Part of a small language model's weights.
Size: width 128, 4 heads of 32, MLP 320 SwiGLU.
Architecture: RMSNorm before each block, rotary positions, no biases in attention or MLP, untied embeddings.
Training: a variant of Muon for these matrices, 167M tokens.
Each number is 500 + 50 x the weight over the matrix's rms, rounded and kept within 0 to 999. Layers, rows and columns count from 0. Numbers have three digits each.

# q: layer 13 attention query, 128x128, rms 0.0486, rows 84-127, columns 0-63
# k: layer 13 attention key, 128x128, rms 0.0507, rows 84-127, columns 0-63
# v: layer 13 attention value, 128x128, rms 0.0871, rows 64-119, columns 0-63
# o: layer 13 attention output (transposed), 128x128, rms 0.0643, rows 64-119, columns 0-63
q84:542444501499569565517627517521505597473504439515513553472433508455432476500487507496507480455479494537536461526488477468542544481515531527469447469507518458498482530492447498528504433465486549
k84:443493541559471508506528535517503502518523470468481465490571414531495515545509499486518507502534522469497436491488508495461472520469533507498473540502513505515445512522579483458522530563510517
q85:503516507440476467460432505471514442497460514491538439528545471508521541507519459480476526530540507527473544541524483455498456561428438427558601510553450546484499497493460479498520567530463530
k85:513481498462519549454478505464522507514512533469573546436452498467467515470480518468513536506478498492473553453484481519517524494550468509510523478502508488534557491503486485522495525458484482
q86:497387515485555514583565513487471580452616446476429520497502501555411462545460512506489488425437506553525418572501474494504535491447548501426478557502459458476514538568427455449523457451433465
k86:494487472511594557557547492556469527554521514516463444509463582564402499496478544540510457545461488524537463571411493515500566440526508460509445480465500437513569462544460574498492471543547503
q87:549449570496536425496557478482428590492575546501565513496420511483463495466470494566618476524443540348365427460522401550504489483651469504484430477435520467504504520500566592432426491525499483
k87:583467542556562476460513457562460547590476572521602402460567405510503513514502444504580606507454501581547504593515463495443474482560363537502437542482559443506590511622445538463460541592534477
q88:432499474493447576411407488467498439426407452518585503439670484459508551536555492528516590528389473548497565506581491547448465509452522451497605539510516457554565464489532426506528465504579412
k88:491446476396540559473414564486482409398557498486494551514545480410509451511550523406533469501381495507517513455489449447512542421499514465480586472469487540561549463470510508494454490470483403
q89:603517548491423447438505423603479538563549636511425521513523522444470566533480575503458510518549473515542510539474501476558517537578513462444457567600521655598529602485603529580490577519564442
k89:578527486519434484493552463506468478617524421432446518482506453489452499546466571543366522490507478459471502565546534551509523462504521466568534425616479590508554522413583509555494604495512655
q90:400539550467510544598522551455453450534464609500540604525439491593487565512551524540495495569548469573483487480437514397530478562472515418526499578606502380540475424563331433465513504508551479
k90:528419509469373513540485552566482478480528461527507582622481509617485501469510453549618450562513514571544537399507483434478429400463435496417464490502502364515503480543504436538514462465462527
q91:513521535428544605412484521475559537534477470576562574505480525539450370563457406533471551527525454558644473577434473444523505565543425516528506506524597594481543414489548515401483522440469480
k91:628474439547511457471517544420393564547448519480572529518470475485465499470469476497499497481456434490526508529488493564517501394533449495524463546474489491409444554445645530517542509439527455
q92:518651458460521482484494417434480459487506546533516487476515522436595487477423587524533559470546533606559517462550480436504475490578564465480500554598497507585569527468550447543477517547469470
k92:480498511454552457412432432567528414489457440531441524428457469458538538468480430564511475426465486470483466463528579413456428410465438462503537512474563577559437427417528545485544479511519545
q93:519599553440540498481499496453494557552500490466491450541569470498600447596545500529549465539506553505546514553450408563501576460452504577570546567530527523437440461498441541526433439507561599
k93:497623528485536496494545560501555566524476538443490499610614553558560469452470523445588495459621458465565615554458424543515524472509580529536534501436523483539472435488479489454569448459596481
q94:555493588560565627403424475477456527503484407416545493458534481539410595504489528422472469567471332496555496520510485576492467505541454520555506445569508536528451452471478491485451468559465450
k94:473390509598498466419470579422442485474467454351498548490456542500432585518454466493515544495487438499446479497396471491409468441544511508485542527513521466510494473486487553478498503439477446
q95:547473607458412532514534533625464536468518437433525498510508454538501495486493436494616507504553460412512516493482437493538380492578440420557432482450534539478459554453548478461508534503424550
k95:527640524503421512536507565514430582536560479485581554419459608533491501581463455498437547575439505466442522572444545449478541470505444440500506569501502541496515452503512429557478486606430530
v64:500416483575500505568543513569512552571427502473489468484451505401518465571553452508505519462537536488559548476516529544525474462463538518486534511455424599505483491506499484493527538583477448
o64:487524496523558553457457455467479458552511491518536489503452569456503561430432557517528437487443428514544422568601473534449491504523460447496520541466488600462507504428587477493502541510417538
v65:535588603466477458529507471514454527485554509481545542504569490458525504482461481560533560451580399529515541476484448518467487435529429496550506492489496502455422476580466572537542455488473492
o65:607469474499450459572444566444558625543617431445522543494521523542459493546531376490523485540525462546539450436445419567505441483523500520519396493479549555503516521566531509443437538427485492
v66:404465491478557499527532505454510558504474548512426524538479497467484506510584454435494572522449448539524515429486449484490493476440481472449531539536506511477525427522435462444517416561431514
o66:473444592552626467494492467488468430489519488472452395475484464539526495430441459502492507417551593470527485491439515512423481580392494517553543490484446512552493493491520472487546531574515458
v67:426556495537473533421445544543458501538542524550480497473479585490433520526510476459552543521525532512455470500499560416430446476488418499465521526500478617481521485462457528557515548452529502
o67:446546545557527557535571459520523524533452558540654475521551427438468493546482527538497481485412450489577620523518519574450587474549461495497561545434476521537552498462548527487571522511490577
v68:433473631457550482510543483496515543493565477572504480533509542525487531564427501504572512455491497471517493510491417537553510564521473559428561455511466562531504472546585564520619481533532456
o68:533591453448510495389577582512503611522499448531524502454490473575474446502490431503556554465481488459477549477486536592469534526512401440508550501519415625506499420506501542420487584523450531
v69:408557468610491564563462500533434525500428466517514486528554573480468553516467495534467451516473444430524422493473573485479540466514524477477536514535576480426500536534462521582472449535465437
o69:447414444477508482495505516533478463500546508585475527490487560455505483490496535562487534540507522497546550513542456500549527459488527507473454506583483463524576502508559591492573517515501583
v70:533502566498503488506535452430532477490498465495500451575535548572427583553436526451555537488528556543472572450499439457460459547488505464605499534528526461553518480532526492478487481464565497
o70:555522559456501508534516486496452548476517485470531546493530522502519528490409406462592548575459480477517497497485443425536500467551421509547505463431506450459512447564458457490510516502511565
v71:422427493472475480477443492515535457440472481443568515495485458499509466525558496491436482469497540545580396453554490525562588457479483441407584488529523471518528513393441415497496507530504541
o71:467539547532466500403482517532555432545496512537466437479546557440512509445450502436421448493464526527486517549497576507481417476445560475509512495502417540519553507528447427488479523625524441
v72:560490429456493523429541456522585458434464587396507442495557479522507479520493478587453560477539483538401511546481584547566516465425464556557552432539485566507413467451460477467501470487491500
o72:489462512522521521576440403452495432497553414450483476499465475416499494511439541419476517479537500445519525484465449494486444471433530464521472471493465478498470533421564497447504476489458415
v73:580516467411551562452449460510481509497444525548532468489538463497627444493585483541468525460465475549429536493538532525538476548532555529533468542543479531567569523531523551538379468521653498
o73:549619511512429428531513560500534532554542482548443483535519541491606485533475651539491418514531560514497523527497448554544511506544571536557431490526570508485473526377575582488564504483429515
v74:504496503502581538534467516462550492568544514502554436447464471543482558467574478496392539457425532595439569549480445537517492507484523424576557490446429529558491459543447484480493499450467446
o74:562572586510530527537542454545435499511488479429444476455471530494424505489514434516441508473491487427605421537561438504486532452465395601484520524584477514508512488554511485471565475523521517
v75:484546484503454549494451516505483521559512466423497477429486363547476545506516520480527403476546529521468550498532558559435587484417523550405547525430558505541539551567508424558448526552474412
o75:574411457506474563495494457508493430554492506461526479491433508448520583559517531415521420462408464499506535451501455517471506491412520492529487506482512483514466615510346453438616494548461519
v76:537553594535546534515521536532465536472571503430455470521510451517450610436456449497468444428537477615570509474552503439568532517493559515484611552513475536509460420554507502575545543515555461
o76:544514474563551506481476499484540597566463467535518506504486454536494561565425537493499479506512420489526445474531399557478451420411496479462554573528480494517573484548527438412496556552426585
v77:462506528591544447526557536480566501464503468497461481430466609480526546453487559484472610484581490471453467496469616485563522502571544473436475447456516552511503502527508422504517536526558529
o77:456562491548447452471476439496506563533399526529505456497459521496467479500456503454523510504545555515464573507526502551462564489560418542526558493429492505517485387494469408533553524427404485
v78:490508567487539534448518415436522536546453525506429465450490484529496435483532444612546477548460543574422534343389450427532566507502543513493528542426512518473454555523541528459515517442492405
o78:515489462497548442528515504491433554481505473530419434424510497494498585483488497539466458506541515581610561551501524518501423558457391508445484639490547555477467550568522496446545480500603448
v79:513580485492519502540573533415547416475597484525528527547509414503472487543441404478447493542509471425503471536506441492494453478532564542534575520511565423508505481521554517537517513530478531
o79:491494438430508523539417454555547549491558609528619505521492485593431549548481522472517522515484535537465498481481500392419495522484521458511460482494489427473415503550430499525535462567433513
v80:494480543515470486552485505540525482479480406504471453602534562503578572457539557488455517488470485610416584538488453583467491537520574518478551448462529466492462513489531503528508421468504480
o80:486562468454548457447475511502499532446469534506456507504534519500579418559437483449503495584468614462488492513497550492576525464492557514500423502476541543438616496501551497525433521456559495
v81:423538484502442489483504526437587392493426467482448409331529496523541455452515555533536390530413528413470469486474473492545544487490487516447508546457525501566471654474495466563446453553429497
o81:480366458499578576402464429505495501448510467529460496489522497518582523517483456608473523453528503532527532496520621500585521473391488496496444445536511500505516527549514510446608459453537437
v82:513541496564482450539467503491542486463540483490538514543504499498455453479488479552481443516518468448425531545476548442459491461447500547580406495476441485496512471536511546636582510503517515
o82:508501475420529491523560476533477503513517460474525533488493387470540619581561499534422523445569441462495518444483503495511518517527535603608468531485581553515428527444552555593444462527507467
v83:451466490483486573508435451451573475529490508447472514438501409546435449435508625479526468509487504469520528464492534525512474496441538489435497497507547466537525493469385462479543530472542491
o83:475499508480479432550491489470465495491431516509483505568522595504567505512541485576432550482429575556488509518530520457493511572470530533471515468522506450545478592555480556520440435501423438
v84:525479575557452497485534528496484483463419468509539494589445555555472489584481509486492541536467467415541492451452442440436439445569433477505585563488552386525480501495458477534588518437492521
o84:658407495594543506508525516523557592494439505522511486465586538510472499504505393487525553497499486468569515519545523408480484428567536525429491522539522550519515459537450487518497495420553505
v85:389444490489536510545523406572463550474507453481482483378512498530587387484578506459528486447468564492507429492522544456437435547426476576545490571579476599522499500453572547488484520545435529
o85:467546496461520455375517518499531435533520530469490514440501476517588596469528509565543411447571472460444547519510449464454522499492420487485442473480552508438482562490446431533513554437543506
v86:502496465500527464475498494332478498529459486548462529469486515504570517443418510489573512544465681524495501437470526493485511485529541503442518485514488464524448532548562588486567492448425555
o86:417471534464514479477517435418526461486505473460497406479547447501530444506580512470550472528472469517548483496541537524440573499635455576514552464497480440480479502572555488460467468524575568
v87:475423504545477580443458392483489482470504433472513548450470540539485456382528487469489507580485490487442483480490504475525532581470445481465413473528491485504438578430442477526433489448580479
o87:514520511522420519527443501552459407486420525472463468494545499426521561473581529527505535499453504452529563519574499477524458490500597443447542451494567511526611495480504541506558516487534473
v88:505494453544521497560487534457471466439499492542471445454525502409531510491521430566457520543450580479494508491487555526497500478522572500454479425475543499495521456541448496465463458560492491
o88:438488508511449573516505472338503514437522559479476518476548514483578451514448514520440616432502568554534481515489499552543504469485520533463538506436514506454467493416543522487553465507550489
v89:471513459581436496473451469486486452461492460380556523476497519517531574483484499565494485438489474522509469553422511582527495446523499430481524524519454515497493578549502509481464546517539526
o89:498539473525510462551581499472550502529524457484408502544459460470477463541505497487433480533495536465532498578532531529596438544328463472608514527498496453499531534533508562510532453479483549
v90:433438541538535458488547462472441516478535500483599461602479458480384504505368572489542480560464526473497499441438450461553586602561430487472539492511574465539473422445436482425540469579458496
o90:461489525487461572502515488481488481525484516491513472590510494554370490464509494507560565540519485468585543444433463424455438463443424426489541524516488445446527473571433485538528576564513472
v91:592520457531507410519537578482494590557487502552424486478506491506530519461482488573478518475414538547495480471423476537530454389498518474566517501543453566450562439561510562574455460434510506
o91:533591533488543455550537490421582518563578549546496521490582527466474449533423449555512429550569498434560439571467474513535561527506479514484424579506525565514505510499589550523450557406508490
v92:583575457450464462490534507491412559461506535434501504475449482498453502465481515410426544539540436496466452573511462508540498560563543518547473421523516477532568451567433471467504542384533502
o92:446514573448448444558521580553439494546483525432520479587459548496520534541462513455516443465603544501533519536487448493504527502439520534503493568433444411539523421464409449499456500461521471
v93:537483456444529489439487479542534513452441548519459468503560451437507518483518531509585481471525564497474512599457592481508452456512520530440493470509515526515482515499623474469486474412527476
o93:471551493504538568492500496429562505477466522489528505465518446547544486467570585429529459536456535535459484496521526551532547553537587471472467469476519502426532446473504491476444425464500434
v94:575545524464509446576440504511488533457465493550483470535441495538505487379441486391547567573426521397514540580488509497484471450531482397546372465433480478520533532471443522508468437511480491
o94:562513518472413467579509489449530467441461499545497657543519499462620498557494465546533521478528553511472495544538544532490525503530553499474470390456425530440465529526491490507532458478518544
v95:560536540504450537486439479510516526470512453512431430453577520412554525614495492545527569488459552477553550516535537497558439468527491547507456460471488478518429495507500577486509477430499521
o95:487544470497569439531572501473526516479483445520484463455494516505579419462515529501510571492497469552535567451499504469473462508536486450493452496374477604483479524440519530552479464488507524
q96:497517506537463578508465460504527478517499525555486462549465495525446510526423470507555504553553521544488481534511537535528508453526490446530420524515527501481507515543554482527524525542534458
k96:511505515509543531528433546507504474496472506497511477556541531532493485485459485489513518500471524530502497497470501479542571453533491488502516480538508499496552475494505488501486549494479557
q97:506504519459530526467492520476462512496494441497543488528511514499508500510514469512537498501454482480533498445542514465546514557491466505555547471516531460440514469447477552481514428448513527
k97:434586579483472543561541569518525486500506500514466462505526461495519523481488517517517532489464461524491527511524606540527465493465529442512511486489548519481464483556518472489443568483537436
q98:466510485463444541549454452522513493539570513480447530482443401464553470522460489429516454509472422559486496501512435529470514459473536494414480628526453541494421545532525402488467529519516470
k98:539464377507485499476460493479442519539561463502512516517456467453458496456483476442488483524479585497508492455525505460467534476551425503446444469503493532500552456503505460498519551523468529
q99:453507453548505512445468542502492467492452536530524512480522495443507574484500452447493501528468532493533485473550532451506516514519474506523482498513501491477558558552473530519533486505446491
k99:526500491474559384505470423491575524472434436527494459499534492561515506515524521490533479425529471527448518487528543478484509586524542470550554450440429607462422479527512530579490532501474557
q100:494504541483493528519505461523513547435501537514508479516500471541449523509437562548544544503455522560567435420488532523520531577515461469458470403514492547383438502499516508519516508509496417
k100:515490505502552532513501404500471579568535544571460505575581584442428485487498499450455425527566496493423547515470441501420526516485458498508494569412594431555535561528570468420547497443558487
q101:564580504491483477525562497501453512535449457488410492497536552494539477594504592560418490466443502524463520535557466496427532435468525460397414480482445488470437536454528497542467510570486541
k101:503606493439531531526472527498556539459486523461497585554500582608439508504460551526487447452529486542440418519468472509421511483473564428515454441468455510547543473464527524516507458463510531
q102:436507448500531451410468520432438459496404576557558530479483606463518530425553476460475607513504567520608532532612569425467455572486472449575609534551605488527563532516526536565493518471413493
k102:548517535469514456440403534500556493467422438483573531454439549601541533473510509459479490401497513486576532382475566538590512565506449436573442379441528531444419497466473511589468403521468499
q103:443505565508450535507478517420461567453530431541506509479514520527529438501491425493577446495566627488486481530519547596511480458535511567452429564496536517484535496561523468498480494467496484
k103:531464526558564530571541488611473537532572495410422548522548464445475476503470566606547541530560444488552466590528430590484517464512451432434409473563520466492496499589495457448535436518417392
q104:557506455574449484506596570495572579512478550369481560488451530526497476559538472470429502437482487521446520507580465455530569451402552434497466482505446516537443405574572465524478471523499604
k104:551464459459477540472534535443554588362548514517523449482483445608468612494548506464471383519510493526402505507504502495515607548576484529456455449425466570527468459509506497439465461486553529
q105:492513486554395507614438466548534546475464527576522467487468552523477546455568443542444521511523513450376562441511489568555467542471476546522469568538531548444584551533503507520515629503504500
k105:508589507465471485483449458540524561488542492509457567484503410462520456501537470532545481586481532485520495521485510566572447513571434477449561493542487483542486528509498444531490519505473522
q106:445456480528577497491513471518559535514457542495442498479487485436480446511527502487497519456526414420405547444386537437519501472566466546568509491472461483488486515497508552558478484573534496
k106:487533472399550522524593477546430488483584503424449477402421520471487462555494538510523460468535422466532467554420518520430456501532501589431451472490507475579517478487495523416446511508502460
q107:482452495481553553479501473387501573426549434500554504386521443517579439503448482568523541436524461535497513585468427503489487512458517534493489576437474571556438494483531431453451494466523499
k107:486497507467486490444518503399452490473510525543534506506541536428510508487441519512537606634501541544466531532438568519419489447462564496536493527625557472544442493498533449535457536494499488
q108:482553535463403475493580503477503490486465476440444481453509478441452460492496524486531472511487481502499462509486559526479523542489518504424513536475563524525381478547528435545499454505573476
k108:550501530541490623460550418470515572505422561536492563526509512533561459588551509581444455531533486580533536460484486466408546554469612497609529490459519559464475549576529441370515480526504514
q109:548549523482430538454528474591475498549477503548488452535581510490539488504573464447474437542508396427546479506559552556531520437570461482477498525496521551504468490565499437397601472510480514
k109:493446528508537538504522559444477435516558493501416542446534609493485514524458469482523485502505500467511560437562522556522558510443523508557507513533468564514517545423503514497490512426511532
q110:514544491503579465449537497565479466505453525507601477456467409303401522484457507426517563515473485486538538547452437502449470515592429532526528547468504491574496508514481441489519510506534504
k110:499481541456545463499606454470442595432510506464503538488509468573486551553472527565493472485473493440492482491496489499435490524541447455489501483493487593509483455439567557504514476470496490
q111:405492435510468586475432421473478542482512497411513468499468564528516466489403493518452512603457413549523510531601463502462478505499494467446588550539499468422514462486443451498418567459520451
k111:442541457514498563469529434573539531480565463565517484501579462453518510552501497503511549469523542409491472444459533590411481436455477502490545547569404452477599506539481472508488471566546484
q112:470550531558501536538491535526514500456502547482465432566498451479511518486473454552481508525521498480426465495567503500480523445534460397531497502487503496506519459474481498481511478536514469
k112:507488466527467530572507486488497520489500467575514535498529482529518452520430490485455497472508484462495558483499504521506486522520501528464526495488517534460555541421487451486527496469518515
q113:486504512495584532457538495523489531491471518506542551521501524575467465574551522475507488513494546533601452446503533533575548568484524537475479453573561505506540531570463467506550522426493458
k113:447520491458472449512427506521446491469438484486479513580571515460526492528500503451508505482493510528559499518479486517492440557569456564598555519476515459488435538490527479490470600399497561
q114:528540536541484501503510528469517499512498572525492505498511477538491500457516534493452496517527509508498418453476494524502482420547549434486490436513511487480506463477554554444502487534512454
k114:518426525531535459539510482487521490555522497524488498500479470493479495467482511500540537449510530517485481520519494529516530487451523567490471522526473572495501559495467513456444491511480484
q115:464451448445510550426525512459410506488469533464565534486460555478477479460488499484507537503498583458544538490514501489565476577488490504551545545546559547512570484602530477521535513436451493
k115:522505515466493463515480455512480488462458451451585542516559499546507476558501501460499518441512486439461469531489425549459572543452493478531504486444513520555523446455428559460588518414439585
q116:539497492514455580541442500553544473522538401533452508483592414568491526557468448489531454506540456507444483511467548594519531455489492497433518559510447454481463471427484447432512536524507424
k116:508490508524535484454512511512428512579502511409475569410502466467471462425500522466538501541493498435523508513497549498510478471455463558446483537595530492493536489467444429502453520595503430
q117:485610584564580459508558524562556471474489571457539504595448520459510561400512566455475499434539522553503540494490482459455477517491499475509463460511555532422493482631552475515570506527498433
k117:541473555477471437550459607462542471403492498554547490475519509598585572476546433518467514438451477460493482439522544446515489610489497474615482434591406563508446543559472583505550520474439485
q118:552486482417490462450461462432494528493554476553463511545462455524502463546445500534521483493453450501434420467524455496450492449483540529453528510496468472480527519486484572466461495480498374
k118:616519550505494558556630399541444502677509528488426477548620513384380393578472558524569368480566524566491563618516476485455493467498500568320489555607519473534493530556565520426468514603607453
q119:553423435575424591509574533509466652553550528518435496489606559606433403596482485495525379558537460503520474565486507541508547564447509528433430478529521503495486479563473535423512472573522495
k119:498479430545474503544482524581565507551429481500533421552503631434476481516494574411448487439557556508489480537573598443546460509469516520498466460512558466517489455599516478513480483570514497
q120:497596482519627516493506475565518518511514583504478495497504506481376452462477547476511473482486476536547521510472589512426572534562477492481491512604428525420591498550567516501501491474498461
k120:460583476535488436539515477555596444497526560600451538517576550545514587433514535502430504483505527458489530487435516559421620504501454494546448475485519504467408567471488512555580432538514515
q121:451542538503478498462539556523586545510529505532571478522552409550553476447511483457506499505401513557495530483497492405530539473588563457518431514492488475481456498435459475516502522500428462
k121:536527453581473451531504518410513484548619538447487504479431474514591467480494471469532472504529549440506426408505565475447450459619543521486554536467448515517453490515504531432477451532532486
q122:605514546450392490488494489524549501478507440457526482467563463511413488527475429417534451421479524452506578451502462559479502491521553521482519423443477575438446493548448474380512556523526564
k122:461536481455418584452527572451464485542563523536462540473595525530510501481498498473517472513443489458518515567593553618510468475557466499529482503502473554483373500520565476459478470440506424
q123:563550513476526517425489533393471497473523475504508464482459517646522516515527502534597597477485524447525481458514503486457565536473537502556574475517533554484512535502481513411513528454474572
k123:474456470480553553510518516538481476520523506564513517552472575503458540455470572555508564612532519615425539511567536489485526472464544536509469437530551447522412416506528405552511529517477470
q124:492555580524514484528548562529524496496486522453617446523504538433486585486537522534459584484458502517560426589392543495416599489481566588541468474473544479401523536530404576523473489469541452
k124:469487421512534537499493516572539556491483424509460513588543485558515492527533474517492502481521484536493445508411510493505484554480553457461478548547415491657522538580557545468524457437417524
q125:571495544503466395490533457544538499500420551485461488502531493453544554513496543557548520493479513457463497456543507404491563485537448527461499546482518486601540528519438493441479476492566429
k125:460471521543505413497475473458394524560429491553532492469451510474560512589500516508478425499512450556493565493556519389502481531457481444504538489476529397568519486506490417591521561510573492
q126:488473441546415507459501451504578507474457471444492494458554463617548473530549508494486406496464471438420465569551528606428526478478554496496467520491478461443509445477529536517485523520467620
k126:420451457539542479444550475493504493486497543514514530491525537464501499545437517401493464529551566515493504516477493575527519497448556578391486647544499480418445475483461468462529570529465415
q127:493507545462450424575495562438441466462502493525534502497544450543559494501468436394538443497558475467505455487501473471531482568498562377518503470502400477532513499477426545545441424489444504
k127:519522460462441473489567475504379520514576510488507449480443493496567443516522451509524532486503562473497460512537531469465528563448425514506506500473468524466454551538463489515426510449457482
v96:523547502591525468486558638533533541526618579502478516512445576516524572578456399437603567452560547542461515483512591571495488501473479519469482551492568451480476525423499583510601510502524468
o96:532481476522414465411514529530492574456551537492481451471488487502494490539527484462525398428500484478445504590486528573472450536534549526458427454444552525430472522508512536425496591596447404
v97:550489494497530514465464572442469483494409464542570499485446433478500504468408485503468487564485545469513492549480533467456402449550459497447507487482552525503464552542522453516540361479485533
o97:585467519553479543495519491522408473563532474486474525460501527474500508456526550453458496589457518520413463513525475478474452487524508475455638594536534478509465439485511474455469456424520511
v98:553463436466445403549354526473538477451564565496489562507450418511554513555457523478426473498494537515574503444465446485479496403469461530610520480599457477602491517402454574531561538557547458
o98:469447531460541433519410537527403374471539468532525454497524490574494445470494531490573448516563384472530521490487416521423483570594555579558539395535549425609543583468414567434456525479492427
v99:486463568476457527581529597466473515468467597478520521458546526467502505489540490463556518489506515453442489477383499529502530497519477569540487562535547499591512565538541488528562523504491404
o99:515487486533442502469490475459579521587539573486440464518568581500530469529437467493541485521445478512473551519531538449494602496457617487550543402514475527476498511441522481477488497513552520
v100:480409554420546537502497471443585544530510518513405515495511513531472563522461591565468426462582577440440532507446611465538484603510502560496474427505549575563504527455495379471453501515477490
o100:511359471476451547549457551399482504472507459430473546539516488513550466526536488407590393540471541474521510483407482462563533601438547486514563479570584509494561457473439558451525505347507640
v101:442538511492550533522511463438490477464593504546528536477550539594493492588492401557494492462467589530583463488579487562496526599512544456491537521493561473490533570476474542440515540462547571
o101:480421529516456412526494501502490486494517573385548582467541464577532500554465397435524442459549586486516448503481492531565535528438580510518449584564526503386563479550580496458460557575496509
v102:482499432579535506484470523588585584458548513451398533462442450530402421494521528614503506556556531584469503537455477474490436492407475623492536521446553556453457480548496507487512489541481464
o102:477529485484382475440480441453507527505528436573480512494464459503439545514458366451511465506539448471549499578558512495562453434428492492507521481456456477528550585534536544478517537517434534
v103:402536470458463472425510461554496544476445505493489513457526545484411449541527481428481490529512557496416448537426546500533565480465426466434508509408603462472426546603534455468479556386492525
o103:451607458523406539508525490508435562555459468445530549524562535533471526516486502473467479474439479443487477499540541473556491515549418590516494512422602516458513538487422414465508509472488491
v104:454522532506525550450434499481423536490448479547430447510545550549505561588465571593546565456456436538497458484465432427456490434540516581424475515491517527510355569519539435566523526496492383
o104:509451427499460576546439517609519528521464485553421489500543453415476522485387522454497484494505514460418522491539537437471470506514481481506571568504482485544534533466487434461420423538474540
v105:573597516471498516441491418381550503429576514442409432495516500713498496537467546581424484537431529563569586524464495555406483533510457491418417528496419426400511508484466557540516433434451487
o105:552430512529537456500399416478490479547461484504433456571594476517489511432511571495537482522533542534508457367479528585549448409458432558437510625516529493374474471491539442534604483468495387
v106:451500427582597501455503569492474459586439446430503465491520592520496541457467529486540603545476435338518488505483539520464487550470597481536541616478508518520505495519506510519412497488506518
o106:536523495556490498557620467581604504418425494475526456505519495411537558475543529561484558536478425457544529529454527510517485566385480493464495527454520630463472409512520535541520512480546483
v107:543455536535467424593488545518482412563480499537531488476471445433416543477483388516406476591488415541408487534425411558538478427383501386530525513554609481566450480518455446505482428589438497
o107:525494497449605489447507548512369532527433576478506490412533520403392507471472550524447507462426504450513507540502453463493517487497564484549535506412457530609555514487441575476426479548481519
v108:493457535465428494464534471531606380427526544475380466458526487489451601490484442489624521444421519512592400521492550464511463528511509520395533525530552514640483491435520497628476505531593556
o108:425419432541608414468530442580437501495482427497422509371497553400500468472541481516591498436401493534382429468577551443519529491490556540503446515428464473502569540559524555430566404526482564
v109:558473520611476478426522477633524460507551509471533464608549520521541423540474475549553501574460532516472499383533598509572562468449439613588477518558455446487593484463518583512485394472482497
o109:483443432504548505477478553467549546495547558456618467531453519470412429486490508485496411343438518508572409532516475489449566531470408612479506448410516425545478579517582567557462473470496539
v110:501497518539461434574586465515512495468496505454533503480517459427537430555512560531572458508442567439556511555400483547610394511561543533430504565463494497533482491554544482459444519605501504
o110:469670524491510516527501409611513523523546515551440552473562529402501417521535450508595470500503486525567580609522530519533461591503507493451494567581482415533485513525452406475537439547503499
v111:513590468558525593539439520500483458521519393429466500489499498618464510663578561472548586516441626542500501513510548493552417515537558522543428480519553498494515428436483473356517447539602532
o111:464415517506568613450481555476498491528548496552489473562483424505456437486469423417493531530369584509579473439447490590572533513515460400468384547563479463457463566550512503509492487504412457
v112:439528475534428566421465528486540552456496508567515457531535476493476479532509505513494481527475508416536570498476415494505557435484442513509499515581533554556504425540507464525573550533536547
o112:412478433370501480442430493486377503525563516513510399586464533505504495526452487485469514554548509471567512578509539525525458517497478543533482419503525524530461534525498470515556545420454585
v113:535520494454441568548510472545528412409538559432540521476520450402597494491569550480391534405445505515521586413412464513524443502466458543464515497413590501429480552508540526484532491441455519
o113:571517471528480475493481500506517558585435588551486514468540557510536522503534496519542411574500487427529541553515487572479488471481452542506462523404522426520396424547473478521555455482505515
v114:460407449534543574557391425428574492484431435548485444478564536455544452547591527398440539575524454466520387472445496443524473596544537518514497486547507500533383578568518540433558376492500496
o114:542471511462616599500529540440536543506541458496574597469539395489511580550510473383455595492496462509566557450490468503542507473450570517495468446500463607502341465514423431460455495481571517
v115:525528567533476547475505446467472470539498585500584546495609512458507510552486547468493531510456476630494509516484533512506373502478442514572534436604495376421572563474450581466511495511582503
o115:488624501588590485512569524454457411545523667525464430475485531492413503454551528465610548567535551467493535588452487468374539516526493467486446405577580515484499539464536500521449555507554432
v116:461519564486555467513536523538568472552490472433537504423522622479529467472523422370576453528454476474597506454463553541503518454579548484365543516438475507514484457469599504429508547431557563
o116:563557514547473482537593464596469624544432513543530524481548489577515552543570505500458603358452454442543453524400617504582543576658535494468467574480483524503462509585592519479510509508489528
v117:463438549542462451453528517454492565473550480446432611513585497458506522495521431498512434527524551497504542549498441521532519464487469606551525527506565522552486504590582452495443535417537455
o117:487507505461496468429537506543554428544484528504426501514683478504484502519523456437510478459418471445507558592460468554423524501482440515550521507361516487452510612512571548466515534572502618
v118:511510506544555435452447434484517550518481532513481645487497508492536485514554454541538477551428347551439498590521479498507488552472484434508436515458451502489480497367495528502547432531545453
o118:515457501462572526499498441503539481381510533519529529540528595530453489489482528532477433510510471547460516523467494461461486498624471405530441544467499539528556448461532502542439527524444451
v119:476497482428525449461541564505451492519431550378503539470539464402584451384439522482493580480440427501494479463563501607499511511552472457508529493530496506489523551481520526546513408442418563
o119:600619536515560410454467493448531536467458453485482481478483517491471537415463513499579594458530512549468482518585480615433519545444537478555543465551554515528473409496482534516465449498588539